python train.py --n_layer=9 --d_model=768 --n_head=12 --n_kv_head=12 --head_dim=64 --d_mlp=3072 --vocab_size=8192 --activation="squared_relu" --norm="rmsnorm" --norm_place="pre" --norm_eps=1e-05 --positions="rope" --rope_base=41600.0 --rope_fraction=0.5 --qk_norm=true --attn_scale=0.125 --bias="none" --tie_embeddings="early" --parallel_block=false --extras=["local attention windows", "shifted keys", "normalized values", "value embeddings", "hashed n-gram embeddings", "capped logits"] --init="uniform" --init_std_qkv=0.016 --init_std_o=0.0 --init_std_up=0.016 --init_std_down=0.0 --optimizer="ademamix" --lr=0.000192 --beta1=0.9 --weight_decay=0.46 --lr_head=0.00703 --warmup_steps=246 --schedule="wsd" --decay_fraction=0.869 --decay_shape="cos" --final_lr_fraction=0.05 --batch_tokens=65536 --seq_len=2048 --doc_mask=true --train_tokens=881600000 --steps=13453 --dataset="wikipedia_en"
Each number is 128 + 32 x the weight over its row's rms, rounded and kept within 0 to 255. Layers, rows and columns count from 0. Numbers have three digits each. The size before them is the row's rms in percent of the matrix's.

# down: layer 3 MLP down (transposed), 3072x768, rms 0.0168, rows 523-558, columns 0-191
# up: layer 3 MLP up, 3072x768, rms 0.0206, rows 524-559, columns 0-191
down523 103:186199101150154156077100130165045093118134114096095047168122139129156098103084126110136126144189091160139193112127171107143162120177117125135112121118127160056126147216120197130167161053162140143168124112158116142123117127150110151147163149117148127194108074097120140151166127150113144108139113084109126091140154051128108138157162141123136080195145147105162114130125102187124105149132129095085150118137118107096150106126097175171088126145168149103101112142118168116130175124137105056152111160173200089144168159165146085094144114087121155167202124054095105154118076098146106164
up524 107:113133105123055138121095132149075139152098119092153133116220147140163104192100123129160136110107092058143148130145146136077096126129110139123061118097132161085082112062117143151126159175094134099127105116128098137184131137098148096147230111150079075161174116139133129104107121142107179101154098153114121121131135119128135101117135093131085108150081149117203109129117106090113085184097114149107093160088128117129086128152107122166158104141140122086142120101147148166161127160130106118140197136122163114162113118177046155162164130122121180105096155112118128115158139135127108146
down524 108:163087110126146170144168163075118169161119073070140117143125094122205154125129172102146112128108146161079144137155139115118117094125209098131166134189173166095128104051114161129166140104137146120186050162178143083167100130105148168164161129170097145140138123101099169129114126089086124214109084208107063161137164113121137174109143075148142170121122073135205088100161083153124148145142172202160157112170161092118116145145121128120158177110143127090107136190065137048078110149113128122156116126168117104142109124083202075112067132089108110169119120163100149144129147092114140155
up525 094:134096173143157165111151146116183169207117175104112144194129147108082046079058139111131128130149144161091119178089118088155032086130126125127092123139119109152122088139108146115166219180129071178122089134143108097176050146114130126101153120088072175160080130119144109174068113100083141094164063118135125150151123108105103118188150125113136118064122134074139159130084146134131109172149130198117107093123139089137091134085137077152153129101075173075073137159098114117141162115109156140099138091094135178107122111135133080136095124158123159110136096086180132151144132126096117134
down525 091:147156123185200079118125108137174146090216126107132196095140093167202145143220130089135188073150147120149061045176160115084130135068118167134117132116080108162116113094130088136161190141109095052130189148063161086084137116179119147085132098066130208100127169154150123083131113147173109094127116102112113201114140155171147152093121113149091107130091113134140098193126148106126144126116140155092118159135152126115219120149169120171112118146169112180173081101157153146119210170057091111057089053151088094127108155187156109172147117124103113165160154156174159110139125113135090085
up526 105:129148129134154175122132122085115146113108132129137087119127124143214101141129167125117149131145132084141160165111126116073111167159073098106091148128135075102137150161107131096132158153126119094115150102072152126139115121088074092111101107073163155146103104097090203119060164120187141069086116153093086156135048096157102186120109129146157177162148110139160133118057102178160136134101140105146165091144166098056190129122105041134092133131156084174150130110136142183142130148164088144127114144174099166147106132126133103131047138137188113147117173081133133129136079147162134109
down526 103:127177135180143098105111043134133122146100107075142115126130138187158111155110099084143120155141130146147098111111073138084092115080140084099116120134149158152146105159130096158118165121088104030062129191148147091129124109074150144154128083174116132116180122093114106087119123139158158118048100121109112132153166095094130100147138143178111147100124117134139151140102135136112153079180143091131152105172128139104155158104135152079111128128127124137088165133101179166182159143108063051121137150067191107179135129165150196119143083125139159147100189159103115123158104098154157125
up527 099:139069145119143154126147068109189135132088138112072150152149124115066151139162122103112124102156076167121129132111146158107087070149175156192105090131130145127107081120173125120130168110061138194124116144129158151181105111195065159153175102143147197076162146089117164147107149162178163115133099096126136082130135099157135143139111129194080133088124148126146154144116092128147185063106218129127139202146115094136146105175086118158110142125132136170121158085094149150093135154137141123109110155126180160163221130105151136103077105108160129188117174142162103132163120058151099166
down527 100:126143116137127139175171100083156164160070080150109175158093146132111110126085132129131184156105120123117152134086110138056115106137092151148138140085107143119143108147190168074108125104125084138138117152087109162143143181116109142168117150100150197142099158123062088123118165082115186114107111095094111162142123179128133149177076169145119138127141085135085071122127105086123150138109200079170136130101086101164107158109124092074094140127064090158121124106139151112113082168191132085138107170072088176175157153098065148143173137109136129135108161094155089076061069149153135136
up528 106:162135144139074137075155152168110146166136138130086122141104178115091189165146113150143147119104130107087141127094187063107155089116107150143115185123123217136097162146147175139172106114088156084150146162082134075090072150111069144091114130144104102196180116158157131165129108112144127117157144067110188156189152090071127126093138112131071109124134115164172127152176134162114175149128131165112147091183132102102152125102107125082091035132136183153083207065151133115146159187095150148146123160102149113183119146172107133107098056162155107111104143100125122101114076058157119147
down528 103:163183143124100088093109153153106104134155124112181059114144138180168149142132140067118085118189104126171137110125163118144129138181118166195144163128095158139107125187182154143109140163091127064085114114112110099087149140043123130144121194090146123108095157126149159131159148174167130104071089111136178171137135182142165142103117144119147138120155146143060108167132087112121184151146100114112079141170096180150201203165123106164151137115130116159133120165135169121151156158131107173164151133163138137154124088154081202155132080144109109132083148078061128103079119139106082126
up529 096:070094174074098151160180160088145170088143088108129082163106158135110125155095131135149126161167128134125150091090095093120105143102101156107135096134106128103185160183175109147108133147170108119129150141120186051074086168134113128179150183094150135128072116085183137171113149101110122173109107169104098113084140137183041110115149147113100140110161156128098164100129092139118094083160075101136082111087179091183129147131119127137131128146074112118116150127072147109138092099148092154180226128148094121157134119157111102068168131169176176168094149129172152111103191122103187138
down529 097:156131153131126162113093141132148119184121104154130142084160126174106069092136117109105160182127137119192143160100170165116105052086162115080168145082126085123115124122132114233127134116117113101076085103110105167126126194118118148159133061145100211136161155136138130179145158107099097144126130122170085096106117069161125126102128185123143170112124123090061134093160160143137151115151164144107116168057121122128147149098164073122147111125138108153126129088206157151068139129061083118145196187083170126162158138115152116091162170099192081148088203149114111102116129116158153142
up530 101:103154109087116122142197115111124130129106103102108122164173186112127159129147131183052165152124112100151100095118122108115132113022119095177120127133163156167116169116110187184170100112094090146123178088185135111163179132157082157080157120141154187180063165164158164116106130085096141119111141129152165082121188081172148134079083192198067162148105133145117114132121104107122095085174141205077179107193126113064065168111062136076157119113062131152121126166122081073131138123118174146112154164066145133130095143126148139140130129138136085104145155143055159177140088157095178144
down530 102:105134149090125127116122121164124174138177143062077132122118157101139135173151090103189143075163142075143151063107158141143135154131127126137140085149117151161085102097123144166156131106163106128156097186127126091132069067148060103116172136138138105117066110206122112108125099062101137113093105096181222202070132071134143147060091143127113135140134121114119133068112188136119069116122151126106163170124144161143106130137160136155173145193155116130136091168116118164109126111075134133116135105097172154076133131114169162161102082082096162124136096140083093162102156172184120114
up531 103:165086078134163110154114126111131127103090122105125107099214121076093121121068141072143139101095140108113191151075163120091148088137129088163103221160146075166180141103113097110113119158136059109174151108100073180163152142196152119073103107159140119119102186118128093118120120062122087145221085138133110112152100110098061063068134124120121140173142125117132064104098120157125136139084111165144134071131086115095078135150077064117122151121120155069087107134164148139161100135128100178145144151119134111121087158109068120105118128210151138145186096120077152208066183154120161082
down531 102:150132069101100137158113110124196122161114125143149119126124158126166150101075127142139098116085162089118104132152120043167131127133179145210153118171135143140164158081120130173167142148158101099115132122143091169096144109059131174020177196125113096122215085125113200140071089159162133049108175155127148128140094103068140124111137167128148165164107169149122086132101126108106132086128140113123116027093170158145120142197136138097125146108129150094178106122156126110126091124153109113152199120105125109120111102140178089143155111108052103089142105119089134132130134148094161111
up532 094:109154175122106155160101101153157143108151130101121049108114100133083115085121105151139147150106161154143150107103110110092088151093189089113080172087121156104162154180122139131109083138180079128090119140109176138122066114150124111134105119151131095094125138177159099122141127136127087119135156068127186076106117152156118072029090143175194090113091129133113130142140146127134095166130092121101123147080181142107120184124162139099157152161145077099131164071104153149026149167162081137153166134081191140091174135096068101091111125133110080140096142114142152131100164104116183035
down532 095:121133133182171109185103125106128156126092112099136114127109135172114182152131104122144085117141169129122094104122161162132140113105107107166136116079142141163153097194186100132090157128105139159174138169085108132148139179150123144121178113131144164087143152141186176132101200092083165211117088124111141146144147124132167182187069176105101182122140197069117061088138151172146155107078121141149077130139104060090123084131191147163099098094108105093147144135166139155143096122110079197126133119150135153112038179121177142115128136107106152141176102161114098187154127102128106158
up533 094:078154152120116085128120124103106102129050148172085060173069144151080155077098170099098104126121117092134107116062152090116119088116128114115119121130133114102115109126116157095118157075103138108102103070063167167177113143143110123107154176075108145096023116146140181172157108137163117120127117113097124152160098125103135136150139178109121125142119111189093083089090098120107151099097201195152162122124152080143114122147152083174139093126156093071136124146077151119152154129182107159108142116137127069179149137143134180102110117157152128167105138168096130184098156158131176131
down533 093:098140116125175138136109121122107177182162139067131138179169153177137116184150138073178135114171113130076145146096112150083165120167158168134163071148136142109093120173112132152158158159171054102103059107098111156148135084117133106093192110150100094095125149058065178162130082120131141169109112155118150154198150068092092121088116141088078139151105142082126105098136141141120135108133194139174126140110123169083115076162167161135082028140082215187125127136124053089073106161056144081152100092098117122070173123168197108161106081108152087159132157117056187116116127158108172078
up534 100:094088154121129124078118181114156139115178119134093122060081114155128176167184138129138124085148094129110164134118069105134078127094124122122127112125143145179172094161137117158103101135082114113135109106134158110118192168126073111160117116131082064141094129116110186225052092099103131197140194103085125143216188169125177102119171098135155071131120145162131159117158159163134143159093132098167126084108128099173144130112147122060095144151075121085152133137124131111148125150138151150152164187106156082138141146082173152137139153176124112157115126089112146149141123088099179110
down534 103:160127160115097098132163094100147147088193145160083157150145148084115153124146150126123163063126168106070105109125112118126155091132158145128132136086115125135121160149114141146151128137107095165162131132175103136078118151167126129120102127115142099130158135160135098144078119124041127140114118154116129145185086127166103101114158142097116141096171142115134147085163176112138143094173104042131113101114165123142173138134150165072113192144148105130200122160141154166067152149077076110109058073132122118086124157075123134061157156156141131078154066155124128141146145103139201108
up535 105:155088140124164142095176056144099100103156143136130155180141141099096103137131183157094192092135140147150129117101106180068077086166106153122131130148125072110156143110086116123118114085150129139139134106160186147138132174102087120094121084134094137091087094140129124174087194102141188126114053071111172089150128146186067048120143103143133070108135133160122115094107108054112124198128158143104087166178122148113168145111154169122125089099097116115190191145123134185127136176125142124128140079128152119122085115155121173052150078089070109139122168120164099075142121099139107154
down535 107:128142122124132143166122145131082112103059107137115090143091147093139064096141117065154149092156093162069165116101130085089125087163138167111166183154168144132126088133096136211117179152138169144207081166177108143128113110077129120114138131112137178126117124169062175059099151119143150204122128144112114107199141126132134214079120082135079082204130139174129158107080097071155117106106141155086147158121055131118138113151117137095171148111081162082092112149106144043126136137081089121122112107132118158114174095133191093161092120091087104160132195119052123120092170068108103134
up536 100:122104154054098165058166106099120146048126103072115094115125124105165094125132160108125130124129122083065152098123124107108132136138099139115129163113144112164195126124156165146125112227132165086104129149081161143123156144122177114080113148170089079115091094156141135160147143105111132158136116117080157075105119151171152145093204140156124147086160153087139086149164120124126072122139111175067114100152143137173112073171179149145100111172147170092138130134090104090061121139190151125140151090217108129129099178207153150115115104167104069141064138094117145131098147118093208173
down536 100:169150089125076149179104118167094109083187153131149070166130117158160181143133133111114166120132150103156059187158137144204128133157146115117114166137145116158123173144118105164132112159163097107118159121099149091095121114163113148119092104133160101083111116181109117148186111107089110119137127111134117135169120160174192123086100150151092118134172155107120121142137089138142095084081145171212134202142098151068169093086115059157144132096129098084157175092125089201182189162089129150131156136132087172142062104170124176124156166072105110114168132117087149090189152132152105070
up537 097:101111164107125127146107107085101152068144101121122173068115171096116124126147148090147100124120058072120140142146118122078109084112125090120128170108179099128161198170072088147099105180088111088127166074112155162115145197169114145135078087102112137102146092177139223118092151068185101162172208110137132147111123146130104149162127066089159126120157145157080160120133118175140112080175097099131101175172124146129075121167109162105127123086165084111146133190073145120101158149097093149103092160190120149111084174119066163187103082128132151156122183157140120129106119168084191076
down537 096:175138190140111079062156217116229122137140106123015153169127099071124093096079122191155144164089119092063115127096141149129180101151120122106128144144083147143143063141073157117108129156110145191141084131124140126106088100141096076130101153078111132178136210109153111150158078140160133117161085127111146083158141101138089129145101134113111120099145124126118168150155159170115098143104125109174160105124131153148149110165137143151150140154105136078109090133154189106137097107112132160155134145094061131105130103112108053114164096149127100120071146133147151149128179101091076137
up538 098:187147144102110170121155115184166138130138090130121098066163179135189178137089092138093180163166131161110083096132166166077157144128142139101047147090099125102152111145093117132197132174097170119139140116093126059202130091175111194101107125141084078148106138162129142116142129168076142180146108142096126119118102144143072126106115191156121061108138127122149115128159113123138099097093097145084150092133125177088094139180181143156132123093108129120086153136144117072132131137088150146131104111176171139128112191104126096135155122089110143192133129134110141155135180098098101156
down538 100:142101103153093156126150124133103089160113143166113176130133153186136138129184116120107055134165142185070106043140109121119152079132142126121102131142182112142159120122192067154156129158190121142124117131170121051141141196131149132120145106109143170172150102135102142148117094164151171148139129076126137150141137184129092103076091169175115104148106156135165143161123080110106069210130142148107124117122099124115146079098108188131068172115088171147052120150132105104142119139234143088149107072123105185158115167081142108098126158091139139125155158116148148114138116097146137146
up539 101:144087106143112125162142123133147122073088084100120082138101154151132162127143155106109152149177098060169120082115105135112126116175112138089077170124113119139164098119193140126182167047120132090129086102117083180157093149149150117114194098125124115144113084105074118092130172059125155147103093110090125117189087037135149102105218152168109173118125125077114089119153071106104136144112188106080094093124107104115062146077094099137090104094173126135087141119085100136090165149119147139067155154122140191167105125111064122138145108120177186195109108149168144097121120132141125089
down539 103:135136182160119129154124121127124114142071079065137091069134120070163132130074169124133110153158132124079101082175119188081101105134134124062168117189108163127144118110127118160118105149114086162144094175203192158156118152080180158175134114137142127141182125149092115137141105142144167193149156140076100121155144108080109133137093097162144159168146138125156074186151093135177148135114114144115143157129104091118116147088080130131153143088123137173122152152063167119134089138135121119118078172119120158164049131124157125173150171126133103195121154185053114132143149065172067129
up540 106:151136125150109139140152164101134173091166114083136117156194123179099159124110103113171129057113169153141124107152079130087168132148137123175039084144120126172151085088144138122177068126133098089097138100098182161114161110157071166139145103155050129121171133109122193139134214054101129114110113106110198156104131129084098141109135107164100126103133129151155104104106145114166174158073163171069154120158177105163117089078182079128106061171144156089165209124104079130134068081166096099154123140124174121096162120087113059143149109126147137088123172155143126115121120139065189141
down540 105:166138152168133100142118170077129156106113123078165105170171127117115122145107131139148177182113101143105125116134103106153111172110142181158122145096148118142174069133147094146150116171110085156096133145116123146142090111171183159140157095133113107041154135129083138148156124115133142159081166111105068144068102107124054175119124112131184122112140076136079166170089123098112126059132129152127140110164201121110153139087169173183154159128164127102096192177100101143126113116121123106171151117156113079121205136122173112130151118084155111136107167195116139138136051127106109147
up541 097:141117179150056131175101115125172162081184134132132105145161101140131178069146139086100102118152162177100081115112137101091096115126078027105043065149078130119142141135121165169118114109114172143129122092125099142124139135092124170095104124083136151151114073072141155189159113154107042121143049105119116117118207168123150118121151166144150145134102131145113094174135094139198073157108142117140061144120087161157093130075096075130129118101122102118142109106216107128157168088073150138077137078106103150119170143104123131130090096205160083189108130080141096172153162103162164152
down541 093:093091116145135157062145148219139107139132120124162159160156156147165060117137171140144122092119119106165120131148174160086125091074113136111147121083145136129088182110144171129175143083152132103152117141144162139104173159157113178160126168108126109103144081135096128070112104123146184121132138137170131174144129086147201136054098167152116132144136106140159134140111131140102190110126161078110204099107170125107107120147110103182134089133134127154146080167118147175134061125111129058145092141132177158056137129136184134168125117091049139205135140162146100127150079190105129098
up542 102:100102174143179143081144130089150146181139174029134102094159100121161123065115181091134161210149120114090110166140127075108194139141064146124168111130089175103111149156176173185114227076133147120166087137153129130090091139108115104057059150092143152146097126123157081108132089146121078173099098131082119111136133185124090137153127104233128178110103120121135091186122122076171080089192159176145140192111107113126108125093187105110114077104145113180102120140132122126091115199146112150101105160212146173118176149060105089113133138140102107102119089159083163165109121171098154077
down542 102:155097126179153119140174142105153135116076127130083147207121145068138111159080111087101175117113158128135187193160142124083123141067097075127111065140146143108084103168102124135087156122151097092120115135103102101127162113098180154138151100139165135119159081112137141093096073153088107117147135172166098183135085187141100109151131145094088107113146142134104124122138079087114144162136128149103153129090145184126126159144111161104098140139084127063161130116093158140123123102112110150126074135113141088169098164099182106128108129132131161138098070109097110134118104130125084099
up543 103:115096090094121174126130131064110100120150229142037181084130179111155104139118130161114155083199154125135133139200144121104128117072101145162137114082173107117131109127066168152094096180133117138091191138148103049150127084109099165091087097095121134131145125114158081127152116193177102125102160104093165133104143109108100080113169147146146177080092119159047152123110143111093085169088151127082231162139159108177108194093145094153122086093135130154070160080166103050213150101149110181156111153107104134160162133120161115172116144132111110099095116140150109146099122083146127109
down543 103:112129077115137155114166148180126163091138130072136119138065189131132151112088167048143053108139118130130069119089159119131132118120169158135121069145191151195094093146081140107147126096157150081156141118140111109127118073138092140123122151105119124176099128129080117170133136121095094138172093186129151074182162191114173193155168129208097141094199159095175134141185118128128169132095173095107212143136132116161110156130144091148107109056114071081152119144094149115119137105060153145097105139111101133098145141081181084132145117095108111115141099092099137086150137173109143106
up544 101:111068080084097133077148094138090180202120131053149121081143119075090090116150107160134121132089176140126104173100143115120117185086087118101101127113142157102147142128125131088177163101069149054130082169139123145136143137161110154106123100147109101107098109118160158130134197138091079177189141108110140145105126173084127119098109161078051136147084101106101116064075185134137157136126214210100100155089135079119096162180117133124119146143129093076146186141099153121115080090174170139156188169093094130116124136061136163123145176114148113149144139139128158190104105043102140133
down544 101:144153168113102077141077153154102099122065130057082178110070125094154107171163143139148089149125134150143132129096154116121126207092097117119112106086115114104156115116093133172112107151130166080104189127126170086204138093139076112058128097134129161133130114066118175157086189190120076143101176063075121127136179094098220140161135177108115116201102179164159136136088080156125151130171039146171181104124133146120115160149121123158097090118153124170144139110075128183131107127141101135116109161095119112152092094110048125109154165115127103128114147108166121129113128136108103146
up545 101:152136172118090091110142147052119145119121130118046090125179180095122093020149119097162142133107194094173117190102143104051170158142134178189110174130127119144113107112144094137121192134173112140118133164087119124063137162153147099079114081076143161168099182181118151123197175066121138152099100097135156077161141159104143124166182114117110151117056151096164177134151140107056112105102179146130100134130149062115061167178155130118111085135161127192168121164169115116104135093120140113141169142111132117074179112125093113141167134166129155135130178171105162102124122150130157110
down545 103:076121134118063127146111134123138090134177151101152146094075123097173182095153147142102135153136120124143171137127154130124137118125089075099118135115127152109125151092133133083157131104145123155100081194140142156154162103090124196122167151135132135078107136121127119143118130099119110125093038150124117124177163138158152140129150119166090096113075121205143119067164096112112083093099122159140147074108160149143110152119091136149087082119157096178099114143113125137095068119159104128137175118128119144148092132134158141137179110118164083163135168158112172071151099087148032156
up546 103:150103166111158158146107132141151150090141159140105188221151109151098118119138112175128184155142151073094136141135098070127118150163122077148106129131142070128145108137075120150130084177108186153128148133074069178119065126134133189166115104121062135132151149099099169121135151132191069137114166118126067101068164150098100107098101080164160167066143129129092125110163145095150172125135092133078088156153103162074126103137157044079185093130175139147078118087154132142144134164138118085148135143093175092091131151123178081087119121096157178096074136168135155124129104130137124191
down546 103:155064114124142187153112125120128145133062108064141143159126148096162121143121132114090141117089117090141142133131097068111121147145083141112101096090128042153207169085031121143076114118145122137115116167112092134098131115181158188174121111167126129134173206152107132129115092090141112151143119137157084087160121137125166148066136111138111098075139165109071116151175130160146145144123067125114120131194079111121149143055116142126193137140086142108104138113147129088168045154129087147116134142160168111129171170088151081120127139111151095109106128149110177139109086111140069179
up547 100:209152079099106101130182131108156161117102129135102112121080176107119163134071136109150171201094102087177108154091133085119128061081099100133083107122137125069143095168133179078109141131142119135168099159133081101112122102108105083145163135126162181121121102106096141148146129144179116148142094052193159134129135096075133115135142208124170063144110127126101148128130124120126126185100139138169134173144138128145118105144094170136130064143170088110038094106115140140083136144116125121113144119138161161074197110143079149101114132137180139172054143093118121146135092109136177087
down547 098:209111175203132146112129155181116133128124155142167093110143098107115132102087156126177136179124140200162120084072118100085118111152107138139150119158191070163138107068175098085102036114134110112132122150119148110102087126117130139126163191106150109099116047137123172096139121125163120153135076150107125133097119152151148175084136148145177083111152116134121121145075099150100131175140066111146128070166087169104083091119128119199107087127147134163122055090186168138119130155088139094111117104183178134130120099144137127109147143130122147149121129141204125112118081165135140108
up548 093:099116173133083093093111144107106129159116110094152107059072133109166101104125156073172170139156118149152125106197139136090096091079168127123118111131148145150096085145128120105167149091117113147081095136062172120124088203150081172050094124084162063106095108122161172129107128175153088209188099130110147140092170149107106197145073123150089145163140105130108104081070054123126124122161162166121174112124148169118072136088106149071152113119119174116157157137093113143131167105111167168120126128060151124123118115187171107099075103175142141146141146151089163175100107106100155123
down548 094:114097117250094157146196128104097143127094096083125142126154144117110040192091113125136168176105168137128104173084101096121143089151091110097071132102175171124115126128133175159132135175087154113109095082137132168148134169152156102123171130141099129151072093195135167076171107110061140093096054105132147116099152108130124153220104124139128145131149130109142127124106174190164152140164151179144080133174084171182186122114129176130147117085126124121151129144137179078107155117129126137168134115175116105136119117129116125138139142166143144111156130063114133118162083094133152159
up549 102:165140092115120225118096188162091134108116131097109162113122174110090082091124128109153149123110112140142108149112134157103124094131113121127095103194159144137204096154101162104114039170182077099164117113130195140121139099128068122118108214074091089162144154149189100157106120147192109121169077105150143114227124114117197114107157123151097127095122095121162106050094135169095151185136113114166055132083180061136081093088079108126119150144133103101142150094138167160093127149079142146141129132179154116131176155141114107104134103106163115113147064151079108140110117160114149141
down549 101:114167105173102116155180111122075148144059087149146126079111060140136108136105152096161089115170140137127099130142142133088124103126129149115166117133128123070096119115134105069103079130178124137130141156118091169074112098182098134026137125146195161099142131164117097119094115132160099121193134150109078154134157112161120195195133150134111128114111148102130150141133102161206163135119126155138173083131061150168125130153153122126106106092155138136075153148118142121147146120082130138115162125088159118167103164105124147154121118120120141124094127073178086177075084110158104131
up550 109:076108172089109092116131129129161158140116129092099106130136126116126224159169134150134118106161169052127123151077125104129153043125194142152131153094142108110154096135129078163144144132153103088140124081113042130114135124168111190124120049124088128097121117112173117107151154146161064112130101147071157120136179119137143093124089125126077132158153083144134105138173109140088076056131099121134142080135149051135074174092092140088143107119098162130085191194142131112097070109109148097125144138066138111152086137073179117119138135163131153142078089101138124128168153119164134079
down550 109:136108157125103110148156118180082125178109154108110141145171103108132148142109155151143091124141132207118132153129113163170065129134085135126099099164112171109191128161150138181169074149114132124155117133170072125108043116127158143124161133088113083115074074122135154126185117149131073106136145106131145104088185153100123114141145167142130145090146145115125132098131124137115145145092164130106108101157149149149179115149096148106135155128136138114097124147149215108098133068185113129128070147078130118116087128106170142110134113134133094103097127096162116137136138066134103091
up551 105:171103131132032138058136134130071189097055120098074150115149128133145144105110154139149141107076146138178147118094197139143131175118076148129111121078165184173126123174135093145138140115151155150116116075102124137176138139093092063092117187100106176075155123118153128074193139128177170122135111099114156145117155136076154118107151128166146060195061151130117112132136141181106125102128205111138192142144102121140127106157130109090124170112182185155069201101137138181117113100158198069166116101179087135108121156155101057089123141073112154214130139132143147149140153133090093119
down551 102:141100108113092164133141162108094132189084125082127164125106150081102133168102127169132084146061122060109156113103137162151148111164122103104181098131168085093149153134228149158152118151173119195123104147151124168110124143059100088160113125112149122095168086170045134092110102112110088112077123158130137097170113059087096154102108075164120133092107134113126173082164196119125162118106137096144080095147140118115139080085139104148119117120130151198100091138099178063122175104090047071136131073139089108183114110086095101111112131057128181122168140098110111134142095106134075101
up552 102:156093221125120145132165087127068143189168153177085149126096174155160073159112120104162150134136108083135149142145107139109134123110097146124037110062150106116121120214131113085131155148121190112135147085065138143124164168141076170083184182099115117140105152136165169061118136128136158130134150092141122126160142129112149171158111085150110094113087124106145114098136126138168079141125099183198107135091131125148078144131120111104162140071158134200067158093089178165124168140171118133086123092093105131123120113155148169089090135162188089087157097130169100119131128177118133138
down552 102:147116080120130181167115089168142115161157130171141112084098169181122079139126084127094115203090118078158167170137190112143166110083123172115088149140139097096143107186159071110175111100133147117100174077158094090104125138104121145107178168148109088151122117074125070081178174111160176125121117138174151142152170073148172108069119124125103137133159155126110138103156153137138067147126143181164066141163111106151086207131085178109113045092123120160061126115124096140123159130155110165117166072113146137136130109124130150147119119063114174197175066070137129162144125120116112162
up553 108:123119133106189152140123195127161126139131108139104147103110139143145182103106135167130075157159153086087127126106150097074120072135135177096128096123111095129164114076133106093188110128121147091103147119100098124133105153190136131151139161094127125108154125160141163134095148083160075112156110115096153093107114086127153091146113117146134115137157184128090103094123134151164124161125120164202152103094103124121055126157098120087096122176161137108108171132169087118104122130183139085222158145081143082123117190126077115127149131150151115108100148123166176099081202164138137082
down553 108:097147138156143152130125100175090102150116100138098153069110164085136119123072141129116086093184164168075143085131165104077151142114143102102123088128152119127149145097136129092118091103097157077178134152155113138089091130128127135112125089116119095085144143140083138149088171101204114183103159122144191112096129149123142082182095068107078157164139198142075087125131105165175200114123124164096159152092211138101090185123044160134144094155151135103105111092089128095091138147129150111133122126064106064128113116127100111162106179143123148085131130157148130069127114139092131113
up554 112:129080167153142142135142166144184133099131118130097139092095139120128125158090130149204081081164127101118188111157108185137121123151057132092131112068145108155156105130080164152076106198112176143151161069088092130139081094081035186136115139096128164125122120123118162173066142184157059134127140083156136148085146082159030141079101119139096041136106111118096093142082122167096074077131151127160140091124127152182139135174108132109124113183132158089109174133119057075184101171125164107152095179147101103090156102100126105132158087137136165117148117156170124156087132071147123148
down554 110:149113081168130196067109139135199169167152145097087146115179153145116149146168110128154160122156102181118179118138113148131141105091132094106117144115151144186177118112107125149071095150093111152133068070169111148086140113127093151174101115110112132126195158099118120089125083171130151165109101130105170163068092128184129115094114150107113144061122122128117067147133185104090152100125139113182147153128119144212204120117140159128113098111092105124081165114036142116184091151140152066083128049146112087107129106090134107120160153095117153179220147102111095128149118083153167123
up555 102:109077177105160167179116109180092171163108110149111096149110199128151097119179118106146137196161132083171139141095079151110127118136145145167121109160182117123134126132096114158127102182170171079138135082133154153153174075165162128122125173154171094161124125166076144119168124138128125106131125150092141122163107197109117094094074113048157158151180177093134161109080167084101130101157154156075135142144126106134145162117101130128145128155126153112120123111123084157062163143150116067145072098112166073135127104136190124124162118134150150097072115186167108138170145088143172199
down555 101:091112151139105129145095086111166164080090120185154118140098125179126140120180127217098077136077137119126107115151155139113141060129117088148146148131106113128160136153096142107154159127111121135099131094125168091131129075150087095109101092088073102133118145187072123151115113178123204090082179147104141095109150159171145103137115105095146117156208152139128108119134146148124098136144149159110137148162067091105093130151153104163093128160089134139180122181155105086138093071112098120173111172130107060156141097167126138109130155206125116171110102101122095149126112131139159152
up556 099:070096111114079099126146136131165130095094084122098167115171153132053133099088105097177063101134153059076112119166173101077132140115118095150122166111202175061159118108137127162139119162082171179116139072146086092150091192123113128119088197090159148132150081142138190115189132056098133147111136133138120149144165143140106138156102097161168145126138091139117111153087156126174093092095196143130175092126098077082161154091126153166076056099114139095099121129131157141133116156152115182163081128104124169103055137175112139154106140172105084128154142145098134122115146068138119111
down556 100:093131112131143150074148095098066108202101130157119119112162116103174115175101085150074115176120087159101146173174085109150122076116133126164156123128112125145132139146120142125141139123158150158103122116131183135146159123102125117116158110111159143152142123156152073131135123129179148077162162181097143157181062153132071092139132105067123122120141138152139196147193148133135164106163094094100129094171121116077149127150100116147125158092061121138128148113145079108113139115127142110154169089117179145083124203089144145103121148076087132148145136162132104064081088041084153119
up557 095:140124147090101137154098131132122118162197147090134086045145082104138117131131093202102100090116101174106134122105116088161122132145137127095096136117182168134175177083134132145152100149106097085076139120111171157152115165048079164138077121064105116122116110081166135180107181123121144105111197124104185140096103140148094105100136118119093188103111145176089134113145096134109119180137116129122067134142165142064089130169104125166141124117105100161103106156136115136164063097160106162184137109120134123130189152103126130156067097113145083135107147115142186127097107133116171137
down557 097:163132137112082052143135118096169144090094110074085155123089098101177138126123139162075078158186086091130143154078178100135131152146162171169102152108078163137182133130117160181096116120116173189186091151144127062193097100100105114111185096149143173102105157100131143151096083176181170106088122168082052106117142107117151104104135168103190105133115067125112137156155143149106152122009112161189122179131183162103148188159092155136149144108122160103095126138043111169081136106152121073151144100144145125134136170099133077146117149100131201168099161141133127111143126066147086112
up558 100:161124100124168159134061180140094153098066096107138107137132160170139153073101205134150087132226128158102127164113093188094173161126110156130089167129120128077140078129140116183131124142138134121137087143092151162129135149123160184113139096192093067101112105133070159162147207060151164133165156148162133123126167147148123109154140119089042137107128115166089079155144092146116129131142180124131085205164122100143127108118110167084158118120119118098105179093063102141123132133114152067102139134104085162159168092131101083110154089172164152120153136179144128115147101138160141121
down558 100:116153116137229139120103186103139151141124110146123101144033120173082101121110146125178141163174091083117166069126111118052159115112105111140089150155187161081119129167163139144069159186149178153107123162051134132115146172163098125111182125191134116110116134157072168120128159140152131122123159169168084119092127136118080150164146112122133122157078162119150086171071126131139174139069173102122106198156141123118166117138143143145198139096104130161146079127047075150117111096127154134181106157143111123138134060147133133083137157166097115080144177134091073093130100127095174156
up559 089:167162150125112183099137121092174125121153127086162127182164162098162211083164119076100133179088115132124152187125147098118073094087093134152083170102144137098096094153086091115171181116166117070151159166109186096057148114155096106068098124084140169082107064196135194166077119096123151143108140165143106153153112072166138144160132116120128117116116168144139089079131099120146144089139184137072104182153146138089126173163133136165107091146151150090190153099150114114149113120111137135132153132138135190175139168140104085136106089152156137089134122141108121110127135153110166104